{
  "d_model": 256,
  "head_dim": 32,
  "vocab_size": 2048,
  "activation": "tanh_gelu",
  "norm": "layernorm",
  "qk_norm": false,
  "attn_scale": 0.177,
  "tie_embeddings": false,
  "parallel_block": false,
  "init": "normal",
  "init_std_qkv": 0.0265,
  "warmup_steps": 200,
  "decay_fraction": 1.0,
  "final_lr_fraction": 0.0,
  "batch_tokens": [16384, 32768, 49152]
}
Each number is 200 + 20 x the weight over the matrix's rms, rounded and kept within 0 to 999. Layers, rows and columns count from 0.

# q: layer 5 attention query, 256x256, rms 0.0818, rows 0-31, columns 64-127
# k: layer 5 attention key, 256x256, rms 0.0796, rows 0-31, columns 64-127
# v: layer 5 attention value, 256x256, rms 0.0773, rows 0-20, columns 64-127
# o: layer 5 attention output (transposed), 256x256, rms 0.0649, rows 0-19, columns 64-127
q0,217,262,225,218,203,180,189,233,219,199,195,194,207,244,174,187,218,206,172,211,192,200,203,219,201,163,233,242,189,229,177,220,170,209,204,195,214,174,212,192,205,202,175,202,215,176,220,230,220,192,209,214,199,169,172,162,195,164,183,202,175,231,192,178
k0,193,187,200,203,172,218,192,208,179,202,223,211,218,216,176,207,199,246,195,227,218,235,198,192,246,187,225,213,201,195,212,202,191,218,200,236,166,216,194,193,217,218,158,201,233,182,216,179,214,221,218,207,207,178,198,201,195,184,235,172,162,168,198,233
q1,199,200,225,255,160,184,209,186,213,198,223,217,195,172,188,182,177,194,208,193,196,200,178,183,207,184,245,177,204,173,172,190,170,153,201,231,185,193,168,187,185,185,191,211,196,231,232,159,157,207,198,165,172,186,203,204,213,202,199,187,170,199,191,159
k1,216,179,194,232,206,215,201,201,228,218,201,191,193,214,218,224,221,221,171,208,212,197,174,173,210,195,169,238,194,214,162,179,228,164,173,232,199,206,170,174,192,190,160,204,196,207,228,172,178,242,195,204,176,201,216,194,187,205,171,209,190,227,218,220
q2,201,203,184,209,204,171,192,235,202,194,207,228,203,204,155,232,172,175,203,220,185,190,208,185,191,203,201,232,218,185,242,204,178,177,196,200,201,187,212,160,206,192,220,165,166,168,213,204,175,220,176,214,196,203,172,199,181,224,185,217,173,177,205,202
k2,207,228,190,236,206,207,191,170,200,203,198,191,182,198,163,211,201,223,183,202,205,211,212,186,194,219,202,208,226,222,215,225,228,188,197,209,252,222,233,180,205,239,183,170,210,201,183,209,207,181,193,244,208,183,211,204,201,211,204,208,208,199,200,207
q3,200,219,227,180,207,212,184,169,226,183,216,234,186,199,202,200,214,226,230,201,172,215,201,217,222,174,197,200,187,220,191,180,206,205,195,156,211,219,184,206,229,209,189,188,223,204,191,189,189,228,161,219,178,222,200,203,243,219,162,188,203,185,208,209
k3,174,217,180,221,224,206,216,209,217,192,216,195,203,225,196,156,189,186,173,195,166,204,201,229,206,220,212,187,173,197,195,205,218,196,220,233,209,187,187,196,249,195,176,234,197,200,203,215,169,191,208,210,197,179,202,199,182,234,228,199,172,226,176,176
q4,231,215,255,213,178,185,186,184,216,228,187,190,171,236,179,194,149,208,211,187,242,234,190,189,187,214,185,210,189,165,187,193,188,229,211,189,177,161,219,225,158,195,208,161,171,168,225,196,210,134,209,213,215,182,177,228,194,179,193,222,195,163,188,200
k4,235,197,232,190,159,187,242,206,192,203,202,212,199,222,209,231,204,242,188,191,173,208,237,206,200,215,218,186,179,201,215,187,188,206,223,190,206,194,217,203,180,238,183,190,160,151,214,179,202,217,193,176,204,206,181,231,209,209,184,214,199,181,188,231
q5,181,232,212,205,189,206,194,220,216,227,189,176,186,197,206,171,213,246,211,216,188,176,208,181,211,198,192,203,188,200,199,203,163,219,220,203,192,189,212,206,191,182,245,220,183,179,194,214,196,181,209,196,213,215,203,216,187,200,228,199,227,230,174,182
k5,207,162,171,197,178,201,197,231,172,209,174,171,183,190,231,174,232,215,202,200,190,182,225,177,197,173,180,195,174,201,220,225,199,173,225,195,191,182,198,222,224,226,198,236,237,145,194,229,207,193,208,214,193,178,204,224,192,169,190,197,219,197,169,190
q6,214,227,239,260,226,180,175,153,202,216,189,206,211,184,230,231,166,206,170,172,150,208,186,201,172,194,225,154,191,195,207,182,202,188,211,187,216,163,176,211,241,172,198,168,153,145,206,220,194,191,214,200,201,220,211,213,191,218,206,202,214,205,165,211
k6,213,205,182,224,236,175,204,178,138,221,226,181,193,231,195,193,186,199,180,222,198,216,238,217,225,185,174,244,173,222,215,206,206,185,165,181,223,190,223,223,202,229,225,198,233,211,201,214,196,246,174,197,237,189,197,165,188,178,179,206,206,211,228,245
q7,213,216,192,232,204,214,207,187,215,202,194,196,181,193,230,215,173,199,152,213,178,188,195,183,217,219,198,227,190,200,244,231,229,205,228,196,208,193,195,225,216,212,199,164,182,210,228,197,203,205,211,186,226,227,188,186,196,220,166,222,213,206,188,225
k7,215,203,228,221,186,212,205,221,213,183,216,213,204,165,202,206,189,206,177,185,207,177,196,225,205,215,192,210,199,156,244,183,223,208,186,170,192,182,209,221,228,167,205,213,194,225,191,201,202,210,193,210,205,222,170,234,202,210,199,200,217,223,196,197
q8,214,206,196,239,233,187,168,203,201,203,214,222,203,219,193,216,153,199,206,231,185,208,210,219,175,203,189,188,181,196,223,189,190,204,197,218,146,185,247,211,223,180,197,205,188,215,208,192,166,230,155,205,225,178,180,246,192,226,201,239,170,202,182,164
k8,164,213,178,209,172,200,198,196,170,181,199,228,197,212,231,208,225,210,175,223,236,174,181,178,182,216,184,191,162,181,196,203,206,211,202,218,169,184,175,202,203,223,199,188,180,204,207,196,182,213,196,237,215,212,187,169,214,219,167,225,206,211,208,217
q9,203,188,193,178,205,218,208,163,197,210,165,189,211,226,179,200,220,206,221,214,230,200,193,194,183,181,186,191,208,173,181,165,198,205,203,191,213,211,227,149,188,182,177,197,234,211,220,233,180,195,192,265,187,197,229,185,210,163,213,229,219,194,185,187
k9,186,199,199,190,192,250,160,201,184,174,190,180,217,221,224,194,183,201,218,190,223,201,169,219,202,215,219,203,216,189,185,208,177,201,210,197,181,218,213,201,203,172,162,202,198,229,198,187,201,195,220,207,224,219,175,178,212,228,213,184,179,191,206,188
q10,205,239,211,188,211,210,232,208,172,167,198,195,240,183,208,164,175,156,220,188,219,209,162,199,198,191,169,188,210,189,165,231,212,194,232,202,194,214,179,197,236,205,183,233,240,196,198,170,179,187,204,204,221,170,170,178,177,226,166,195,205,199,189,215
k10,211,197,205,202,217,227,193,222,197,156,206,191,185,184,178,246,216,206,185,182,219,188,185,187,207,216,192,180,214,148,196,246,159,178,194,231,203,225,188,217,237,172,233,209,208,200,202,187,204,248,223,188,199,213,179,221,177,202,197,181,218,183,181,204
q11,213,192,244,199,193,183,221,218,191,179,207,180,201,210,167,184,162,194,201,176,248,194,172,183,183,147,176,216,195,207,189,202,190,188,227,230,206,225,200,273,234,220,168,242,184,215,233,240,206,194,197,209,192,170,244,182,198,192,186,209,207,196,198,192
k11,191,192,207,224,220,159,187,252,186,270,192,201,187,190,175,201,164,250,220,217,240,189,206,144,194,177,199,211,182,183,197,193,222,182,251,176,183,223,201,215,238,188,188,195,221,233,188,245,201,213,200,206,176,224,204,188,223,183,208,188,230,172,196,185
q12,234,205,200,199,177,188,176,210,188,209,179,198,223,191,218,222,230,213,214,188,206,196,203,173,177,204,187,179,181,211,153,211,231,203,232,184,194,183,185,202,221,191,235,225,202,186,178,217,153,220,171,175,173,207,208,185,204,216,215,215,200,169,231,178
k12,221,232,207,221,193,226,176,228,234,223,233,187,163,220,191,104,178,182,215,224,227,189,186,175,212,158,176,206,199,244,199,212,235,196,202,188,189,180,220,189,209,185,239,181,196,178,191,227,223,231,174,187,226,194,202,220,200,207,169,220,187,167,188,174
q13,254,205,197,204,248,163,217,175,174,220,244,217,184,151,204,162,206,179,192,193,167,173,180,219,171,230,169,227,206,189,217,165,212,199,180,185,220,193,180,250,206,178,201,258,233,194,205,174,193,204,213,190,186,225,175,233,203,210,186,200,185,171,199,197
k13,211,221,195,234,181,157,240,192,160,218,211,202,190,182,168,182,206,144,203,202,199,201,201,165,195,217,227,197,249,212,222,183,183,178,201,184,183,216,223,217,205,214,217,184,201,146,189,186,179,174,192,181,206,178,225,189,204,167,198,174,207,176,238,178
q14,213,219,210,189,200,222,200,153,201,202,160,147,222,244,210,144,250,196,183,217,186,227,174,235,231,196,183,217,183,190,188,210,219,186,164,182,197,194,206,224,198,205,196,197,201,207,221,194,197,199,224,219,216,182,192,220,213,201,207,193,177,228,223,216
k14,252,209,199,190,183,231,241,181,178,191,170,178,265,214,175,233,196,224,178,196,208,229,186,206,170,169,187,208,190,196,225,214,192,188,173,240,193,189,230,212,206,204,160,186,230,185,191,195,206,183,236,171,210,214,199,214,223,199,197,179,186,220,224,174
q15,185,171,172,238,181,187,199,232,223,172,231,191,185,223,196,153,175,217,206,225,226,182,213,220,158,222,186,169,210,173,197,195,219,192,229,215,191,226,221,194,178,198,231,192,199,189,208,214,236,172,217,223,208,201,187,202,259,217,197,200,176,228,177,229
k15,157,191,146,224,156,177,180,188,216,238,204,198,217,190,212,238,184,219,174,185,185,173,240,195,247,228,178,207,186,154,174,179,194,161,224,199,212,223,164,186,207,191,213,179,196,199,205,198,211,198,188,238,223,221,197,173,188,197,190,193,206,196,171,207
q16,186,186,168,200,197,167,189,181,192,183,219,152,239,176,196,191,193,163,214,194,161,206,236,202,209,244,185,249,203,218,180,216,201,206,149,188,201,200,201,225,224,199,216,200,190,202,239,181,241,170,175,173,223,205,201,217,204,189,178,204,210,184,192,221
k16,188,214,215,211,235,189,196,224,224,192,184,211,208,205,180,200,207,159,190,197,187,194,228,158,213,190,208,226,197,168,200,187,159,211,215,202,164,222,186,184,206,198,231,184,201,189,175,172,226,216,214,221,237,211,208,253,183,213,188,223,211,186,215,254
q17,210,214,190,150,183,170,189,191,224,193,212,197,216,193,235,222,170,217,227,213,223,163,208,148,184,212,204,171,185,190,190,196,201,184,224,158,180,177,181,200,182,168,188,196,188,187,200,178,213,200,230,233,198,221,176,235,212,167,183,240,204,210,205,203
k17,200,223,205,183,177,220,222,170,195,162,200,189,171,192,215,256,190,196,210,218,209,187,193,196,196,215,176,195,192,191,229,193,179,186,203,175,171,167,232,184,224,184,197,212,188,204,162,210,196,223,200,243,218,200,206,155,231,168,219,184,188,201,182,247
q18,190,175,201,210,215,189,220,213,197,188,214,182,191,201,189,187,190,178,218,175,189,251,242,216,213,196,164,204,163,210,176,227,203,194,212,224,228,240,217,212,210,187,245,206,159,166,186,242,212,195,203,173,230,193,184,230,171,206,237,184,213,210,193,165
k18,199,205,184,224,192,245,218,212,193,207,192,185,192,173,207,213,215,176,219,201,180,232,203,175,207,212,219,214,226,219,205,218,206,235,195,222,192,161,202,200,177,173,229,210,188,192,188,206,201,214,179,184,178,193,176,196,207,202,225,174,192,201,195,197
q19,223,179,226,163,219,188,270,184,193,237,245,221,174,200,210,201,207,204,223,208,197,204,187,242,234,236,178,221,220,216,208,166,243,213,206,206,211,203,223,204,203,242,184,200,240,210,186,196,177,208,157,218,196,198,197,202,216,220,129,182,187,204,216,217
k19,209,192,239,188,220,171,215,189,233,242,199,228,229,200,214,209,238,226,195,202,245,185,155,195,195,208,202,213,213,213,199,221,201,225,212,181,216,167,194,243,253,199,228,180,181,167,190,196,245,190,191,154,194,182,214,238,210,182,208,223,222,182,201,175
q20,202,187,249,207,223,210,186,185,232,196,182,223,220,195,173,167,196,195,206,226,185,241,186,236,203,218,181,203,201,243,206,241,187,211,192,238,205,206,246,168,188,151,209,223,177,230,200,192,212,184,204,207,208,218,176,198,209,224,196,199,199,187,200,178
k20,225,192,201,185,166,219,186,216,180,205,155,213,235,218,188,211,211,169,212,194,211,224,177,166,182,251,203,192,216,231,232,223,226,205,227,193,230,223,196,187,162,199,188,191,204,215,180,192,179,220,205,196,200,191,207,220,162,208,208,198,206,187,163,191
q21,194,218,186,174,204,248,190,208,201,210,226,159,176,180,180,229,163,185,220,181,206,230,200,182,194,180,170,213,204,193,185,207,185,229,190,179,193,183,217,188,180,206,197,195,228,216,238,184,186,232,217,179,192,234,211,216,215,162,185,189,216,162,149,221
k21,210,153,194,186,234,219,197,216,192,181,192,195,216,202,169,212,199,194,167,247,178,193,192,209,201,216,218,222,195,215,198,185,209,178,200,188,188,162,182,157,175,192,196,200,236,195,190,258,192,209,195,198,172,218,199,187,216,206,196,209,215,190,224,200
q22,218,184,166,212,177,212,168,183,169,173,222,205,207,200,221,216,195,206,197,166,174,204,145,197,182,232,256,207,168,194,220,220,232,183,206,211,204,200,182,193,223,178,180,202,154,217,203,230,175,177,226,195,183,207,168,185,190,225,192,187,141,190,196,222
k22,207,205,188,180,185,175,199,190,200,202,246,204,185,166,184,201,202,211,223,218,193,198,195,182,212,182,218,223,196,187,223,180,209,203,189,242,215,203,151,171,231,216,237,198,219,207,205,227,183,226,222,192,203,207,147,207,204,231,170,202,185,183,208,234
q23,236,188,210,163,222,217,207,215,169,204,159,136,217,205,200,172,221,199,182,208,211,169,197,188,218,199,160,219,233,208,228,171,178,226,209,231,197,190,209,215,207,186,208,190,177,205,223,226,170,197,162,204,225,213,211,215,198,227,246,154,215,228,147,204
k23,184,196,179,194,236,213,212,194,181,172,212,189,179,214,191,195,227,245,232,173,169,195,209,182,215,186,184,183,211,230,187,228,144,194,197,167,167,194,192,191,223,215,222,197,230,195,207,233,208,173,181,168,195,226,204,210,210,183,179,182,195,227,161,160
q24,167,183,182,232,219,225,180,195,210,226,207,220,215,195,176,191,195,192,226,236,216,229,175,207,228,199,229,211,187,193,182,180,223,214,234,178,177,187,179,207,219,231,215,183,209,255,206,233,184,206,215,219,216,196,185,173,231,209,205,200,203,185,229,198
k24,204,198,155,233,173,156,201,190,209,221,206,160,201,196,176,159,224,185,235,189,213,181,236,220,195,239,163,184,186,214,222,184,238,187,212,247,163,206,204,246,166,222,194,162,189,211,202,202,210,202,141,179,234,217,167,192,176,221,235,219,181,218,213,209
q25,244,217,221,193,212,210,217,229,212,235,237,193,183,207,219,210,214,196,221,179,225,223,192,206,187,155,149,174,216,212,227,199,171,174,194,179,208,200,200,186,214,221,163,180,176,198,195,181,170,230,211,182,213,192,195,176,193,165,207,212,199,242,204,205
k25,213,240,221,207,232,191,182,205,225,217,195,194,211,198,198,191,189,208,188,176,203,198,172,155,214,212,203,198,205,186,237,207,197,201,215,177,185,227,197,181,233,173,159,209,158,227,220,187,208,203,217,175,205,213,173,185,212,193,216,170,243,184,207,189
q26,147,200,189,214,163,223,202,221,189,225,234,190,197,202,177,191,165,165,195,206,189,172,237,236,210,170,176,221,220,200,213,190,217,174,181,203,191,197,242,215,195,191,226,188,194,191,199,181,206,203,195,230,168,168,150,238,216,222,205,203,229,250,173,202
k26,180,216,187,203,157,178,225,200,206,228,202,182,207,174,208,224,231,205,209,244,205,227,221,206,194,169,219,186,174,232,196,236,211,222,191,210,211,206,192,189,161,217,220,210,200,201,188,151,211,189,221,212,207,188,189,225,213,225,190,211,200,226,211,197
q27,203,184,203,184,240,242,222,172,215,191,201,195,201,231,201,163,197,195,201,210,245,212,221,208,198,204,206,200,212,235,185,189,206,200,211,233,194,190,235,188,190,240,191,182,243,180,192,188,238,175,221,232,216,188,190,221,207,232,165,205,212,182,211,175
k27,191,192,187,198,195,197,189,194,179,180,182,187,182,168,198,223,225,215,220,203,210,209,182,213,193,208,202,209,191,179,186,206,214,182,213,214,211,229,193,176,198,182,217,206,173,178,219,214,248,202,205,203,228,210,185,190,157,246,224,216,206,166,167,188
q28,228,180,197,203,190,195,200,192,206,201,183,232,221,216,224,148,207,166,203,179,171,152,188,249,198,240,213,181,206,218,185,208,195,176,236,226,220,176,173,203,206,205,204,199,237,167,229,202,191,202,189,217,162,223,224,177,235,195,186,210,183,202,183,187
k28,224,206,233,220,178,205,228,204,247,146,237,214,176,219,177,205,154,212,190,239,221,218,174,221,175,185,215,193,198,189,167,229,190,173,207,193,232,215,214,183,237,195,224,238,183,213,216,187,183,217,164,150,171,182,176,198,220,191,208,213,188,194,197,185
q29,154,215,156,232,204,210,228,205,184,236,216,175,241,195,218,204,208,189,184,238,182,197,216,206,187,222,190,166,155,244,242,219,209,183,196,192,170,226,182,210,232,204,210,192,208,168,176,165,211,216,197,229,217,200,210,209,211,202,174,207,218,182,228,216
k29,205,196,174,220,182,251,265,213,179,201,192,203,224,180,200,212,148,210,205,204,169,155,191,210,212,185,223,231,206,192,201,241,213,211,184,181,203,142,238,223,219,208,207,186,227,208,209,183,211,198,163,186,209,211,229,223,184,200,205,182,219,191,200,173
q30,219,175,225,223,213,224,208,181,211,200,157,188,189,208,201,244,138,209,196,200,205,233,200,194,213,177,223,187,179,193,213,228,219,221,167,189,202,171,184,195,196,214,170,202,216,152,207,224,208,185,171,218,213,196,182,200,227,168,245,156,219,179,176,214
k30,271,216,192,218,218,195,182,164,218,209,208,190,256,176,191,266,212,202,182,169,174,237,235,206,192,178,207,203,187,188,166,223,243,222,174,236,180,210,182,193,199,197,204,203,186,189,177,209,218,228,224,204,243,240,237,212,172,209,196,187,222,221,228,194
q31,217,185,154,188,209,219,194,196,185,171,162,193,186,208,194,204,154,189,192,204,215,223,186,155,188,179,190,230,191,216,205,216,187,177,204,197,219,197,171,192,208,212,210,211,211,204,203,188,167,162,212,233,200,206,233,188,215,213,153,170,216,179,190,175
k31,209,206,201,205,193,221,181,209,186,200,204,177,201,205,189,224,216,208,216,220,199,212,222,218,213,171,199,225,189,171,208,186,158,197,219,220,223,169,169,183,198,197,203,189,203,190,224,189,178,212,163,219,182,229,219,151,205,189,175,206,180,208,181,206
v0,168,210,214,253,197,244,231,190,190,198,200,214,176,192,203,213,189,217,208,163,219,211,201,208,195,200,207,212,200,198,192,217,178,198,242,216,206,180,217,175,217,211,150,200,197,185,228,208,183,204,197,191,184,220,188,193,203,194,167,201,210,211,235,208
o0,233,192,195,182,197,197,210,208,209,187,223,195,230,228,229,144,186,195,193,226,204,183,164,180,196,172,171,164,208,222,206,167,195,184,204,219,186,226,192,192,221,181,218,211,197,198,177,200,196,240,200,197,205,209,230,190,203,200,205,207,195,195,187,191
v1,191,201,210,206,190,181,223,196,197,207,170,204,207,210,203,200,187,165,189,213,167,219,163,193,201,226,238,193,200,165,191,228,184,190,186,178,229,174,203,190,215,169,208,202,203,167,226,233,219,218,200,209,160,184,196,173,195,219,210,246,229,233,203,201
o1,163,207,200,208,205,217,204,199,200,187,208,190,219,166,228,184,200,217,197,222,205,204,215,223,185,201,209,190,211,267,200,191,203,213,222,233,179,231,221,211,199,220,177,214,181,181,171,194,194,215,237,200,223,217,191,209,190,221,183,201,199,220,171,163
v2,169,202,198,207,165,195,160,187,193,186,214,209,180,185,175,238,165,201,218,208,214,209,186,194,231,196,213,194,233,190,247,176,169,193,195,232,169,217,206,233,149,193,212,186,210,239,178,237,193,212,191,243,183,203,158,175,187,209,199,189,205,196,205,183
o2,234,209,190,198,217,246,198,234,211,232,193,198,195,230,216,234,220,194,202,204,186,174,189,187,190,238,191,198,220,175,179,233,232,229,230,198,237,197,199,174,231,216,169,198,196,190,195,198,200,221,185,190,181,169,190,223,198,192,197,176,179,209,177,208
v3,199,176,186,200,204,216,203,199,193,182,187,213,203,166,208,218,189,183,180,204,170,194,223,197,193,192,175,205,190,165,183,211,199,223,181,200,199,189,228,221,221,204,194,201,209,225,221,154,204,150,192,222,239,226,179,239,200,201,207,199,193,170,215,200
o3,186,186,208,183,182,193,200,179,192,207,172,173,177,248,209,188,208,244,196,233,219,187,170,242,208,184,211,201,201,154,218,205,212,189,199,193,187,202,192,197,173,222,170,203,162,191,215,214,219,207,179,173,206,199,227,180,160,219,184,202,202,220,192,198
v4,185,245,190,180,215,167,216,205,183,195,193,215,200,216,209,206,174,184,145,219,194,199,225,174,226,222,195,215,169,190,224,176,187,178,208,212,195,189,214,193,212,200,216,206,180,201,185,201,220,182,203,161,191,200,221,245,221,199,222,178,165,206,188,224
o4,207,204,231,190,163,231,169,189,208,223,210,188,175,146,201,201,202,222,243,179,182,188,162,178,160,205,183,214,211,206,185,206,219,226,203,180,201,204,188,207,233,186,160,182,229,205,218,212,152,192,196,195,246,219,176,188,221,204,204,218,185,235,201,198
v5,209,234,204,193,153,137,198,206,211,232,207,229,209,178,158,214,204,179,226,184,179,212,165,257,217,199,180,206,203,218,194,217,195,165,179,174,215,210,254,214,218,206,182,183,184,190,200,177,241,189,235,167,173,224,221,216,190,199,209,199,199,194,225,169
o5,193,198,211,213,205,218,184,230,189,205,214,172,183,180,229,186,192,224,199,204,221,168,218,151,192,166,196,175,189,192,219,179,200,185,203,210,186,183,181,181,222,187,186,205,239,210,164,214,175,230,185,225,202,190,172,212,203,194,218,186,197,168,226,237
v6,174,193,200,211,218,163,209,192,193,157,227,212,215,206,185,178,220,191,189,221,181,167,207,149,176,221,194,189,184,210,167,173,215,172,194,190,191,165,201,208,214,160,179,199,196,213,206,157,202,207,196,196,177,187,203,204,200,162,180,199,170,187,183,233
o6,214,202,212,195,184,170,224,215,189,234,202,210,205,184,204,208,213,190,186,168,189,224,171,246,211,205,223,223,177,240,188,197,186,204,161,181,226,209,204,197,207,228,203,219,144,192,190,166,202,207,200,203,216,212,205,153,190,229,193,223,242,206,218,199
v7,205,210,199,192,176,184,216,194,210,217,217,188,174,210,223,216,203,200,259,185,204,223,212,208,184,193,190,201,168,170,207,187,195,203,218,198,195,226,182,221,191,163,139,212,174,226,215,210,186,216,192,223,219,189,199,214,224,184,189,183,171,221,223,182
o7,184,207,239,204,211,223,208,229,204,181,176,249,205,219,171,150,198,194,159,165,183,195,178,160,169,215,204,207,182,194,185,198,192,215,172,209,207,199,202,186,233,233,195,229,179,197,206,218,189,203,209,190,228,198,176,190,197,187,197,192,221,189,172,228
v8,202,199,192,197,191,187,197,166,186,204,175,181,150,209,183,170,191,222,202,213,218,203,174,202,241,174,185,184,191,212,214,205,217,212,221,201,190,204,205,238,202,184,191,211,195,229,195,214,195,214,242,189,198,180,193,203,201,200,207,228,222,235,221,197
o8,205,162,199,182,201,215,203,219,171,193,196,230,216,201,198,193,191,200,189,226,177,191,232,173,210,186,205,200,218,219,203,221,196,210,197,216,240,187,200,170,177,223,219,190,214,188,193,188,200,185,209,176,213,193,169,216,219,201,188,180,182,196,216,224
v9,213,155,253,207,216,236,215,232,222,177,210,219,194,196,214,214,221,191,203,200,187,203,176,180,168,221,231,168,173,211,224,192,185,204,145,207,187,170,212,154,225,218,212,213,154,219,179,179,218,208,190,212,212,189,200,210,229,213,211,225,158,184,186,179
o9,197,204,227,179,225,182,192,201,216,218,199,189,208,231,203,173,203,222,222,157,179,206,200,188,213,219,202,240,189,188,186,195,170,195,228,191,180,220,184,253,188,192,220,194,177,200,227,204,207,198,210,183,167,198,217,178,199,206,231,198,233,209,201,174
v10,222,202,188,211,184,217,216,212,206,183,193,194,208,199,201,179,239,201,219,152,187,196,191,196,264,165,173,181,164,183,204,183,231,219,190,169,183,198,202,189,185,195,194,206,198,198,167,197,193,187,207,214,137,187,210,215,209,227,201,244,212,183,193,224
o10,170,204,204,182,163,200,202,188,171,220,209,216,196,172,185,212,195,222,161,231,184,159,216,180,168,236,217,193,221,195,221,190,138,201,198,213,229,190,175,226,195,204,190,202,185,226,209,211,207,191,196,214,213,186,193,233,170,207,195,211,210,192,192,195
v11,193,205,177,213,188,190,204,190,150,180,178,189,207,170,209,206,199,234,219,173,210,203,190,200,203,207,219,152,165,241,183,244,215,191,233,232,184,203,198,175,166,220,195,214,171,194,216,207,225,207,201,178,178,187,188,193,210,230,176,212,201,158,192,189
o11,191,208,204,206,193,179,216,206,197,214,211,186,204,232,225,178,224,208,189,224,180,170,190,204,237,208,218,192,204,186,230,189,182,182,197,215,223,198,187,184,217,198,196,171,224,229,186,204,203,178,208,192,221,202,194,195,195,205,213,212,192,219,196,190
v12,165,203,190,202,194,162,221,197,202,197,178,168,201,223,259,207,190,190,178,232,195,234,161,181,185,213,183,202,211,158,198,224,222,164,204,209,218,221,214,197,212,161,207,182,213,158,186,197,219,207,191,200,208,197,244,216,194,197,230,208,187,230,200,222
o12,252,207,183,208,134,182,199,186,220,210,171,229,237,179,208,214,196,195,181,189,195,194,208,228,222,190,205,166,193,219,214,180,172,239,195,201,162,186,211,180,188,257,173,204,212,197,207,225,172,183,180,205,208,215,189,195,196,208,225,190,247,223,221,223
v13,184,193,202,199,215,214,201,187,221,228,214,220,210,207,230,206,232,211,245,216,185,192,218,199,197,172,199,198,207,235,216,185,177,182,186,202,188,211,165,216,177,165,208,207,168,246,197,231,172,184,191,185,231,216,213,216,165,254,193,203,160,185,193,230
o13,184,202,207,188,170,217,235,169,180,165,203,200,187,185,171,160,176,198,180,198,237,212,187,224,211,212,196,198,213,148,178,177,221,203,204,203,233,206,208,175,196,221,192,215,219,201,194,183,195,182,212,219,166,202,190,189,213,211,205,218,202,171,184,203
v14,156,168,216,199,196,210,198,199,214,218,219,225,204,149,233,187,218,212,181,179,186,191,208,208,220,205,211,189,182,197,203,239,183,207,197,220,186,239,202,215,204,199,198,181,214,214,169,194,212,178,179,203,206,204,200,177,218,190,230,186,190,183,219,207
o14,206,197,203,196,228,201,218,235,194,196,174,166,160,230,174,211,219,192,221,224,230,199,177,204,233,207,176,233,202,183,202,190,194,199,223,211,179,199,179,179,168,190,229,187,227,186,204,215,196,214,197,166,226,214,206,253,161,213,193,197,179,218,184,193
v15,206,217,204,196,218,206,193,185,176,228,159,186,250,173,201,192,179,190,206,229,185,174,196,181,230,213,189,199,187,248,205,168,220,164,187,217,198,199,187,185,234,241,218,182,191,194,168,185,223,149,230,208,220,174,204,199,239,170,215,188,244,196,223,211
o15,212,184,218,204,164,177,181,214,201,217,239,216,173,213,188,199,215,155,226,196,196,229,195,201,192,185,240,212,166,201,211,201,226,227,210,240,219,177,190,202,156,199,188,203,219,214,199,235,205,183,196,179,198,218,200,203,182,194,171,212,188,209,201,203
v16,197,209,191,230,200,198,164,174,209,201,223,170,253,210,174,184,188,157,225,228,164,190,196,173,202,197,215,159,199,203,176,201,244,172,212,214,200,146,213,214,206,202,183,218,201,187,175,190,221,199,210,181,187,227,201,201,176,198,242,216,210,192,198,215
o16,183,189,197,182,181,173,204,221,201,191,199,251,224,161,216,196,203,203,190,222,187,193,182,215,197,169,173,225,204,217,195,206,180,193,214,212,197,222,193,227,205,207,216,213,202,219,237,198,186,172,201,181,197,195,221,205,216,241,197,165,190,187,191,180
v17,191,162,193,203,191,180,213,195,175,197,204,223,215,235,244,174,208,220,210,181,194,183,195,202,215,206,201,221,205,208,185,203,216,180,188,178,197,193,203,208,185,203,174,210,216,182,194,203,205,192,175,226,179,184,233,251,218,206,203,165,225,181,187,197
o17,215,205,204,220,120,184,178,209,227,213,214,191,204,187,188,213,207,209,189,192,214,181,208,206,191,182,216,207,192,190,243,183,185,195,190,205,228,186,205,211,215,183,239,169,172,204,182,175,217,176,219,194,221,214,187,176,175,203,231,197,189,202,196,218
v18,208,204,215,200,186,193,202,187,189,191,198,189,237,195,168,227,218,187,172,140,177,196,239,210,229,205,211,196,157,179,235,215,181,188,237,229,191,188,189,183,213,217,231,198,195,196,183,191,224,230,186,188,221,175,179,197,197,192,196,182,186,213,200,193
o18,196,202,209,209,244,176,176,212,230,231,239,155,190,191,239,172,192,184,208,227,205,169,179,200,190,178,191,168,241,216,176,191,197,206,190,149,232,216,191,184,157,215,191,212,192,203,218,233,188,178,187,225,175,201,211,217,193,210,190,240,226,214,200,230
v19,166,230,182,185,176,242,192,219,192,225,205,203,207,211,201,202,196,234,212,176,184,206,181,186,218,191,191,190,179,212,190,206,175,200,213,199,213,202,186,216,229,191,193,195,201,203,209,181,214,196,180,210,210,177,225,184,181,171,185,194,192,191,210,218
o19,222,174,205,222,214,177,203,165,215,189,182,212,207,204,203,192,180,200,212,216,198,202,227,185,187,195,222,191,223,188,226,189,193,198,194,183,212,164,174,172,231,179,191,181,231,182,172,193,230,198,201,194,206,242,172,212,205,205,226,195,188,205,215,182
v20,213,218,227,209,204,204,191,171,204,188,224,227,192,201,185,195,195,214,195,232,175,206,205,198,229,199,169,201,169,188,194,209,185,199,190,207,220,200,194,216,184,210,205,177,201,220,217,197,213,210,214,217,216,228,189,241,184,185,202,201,187,173,213,189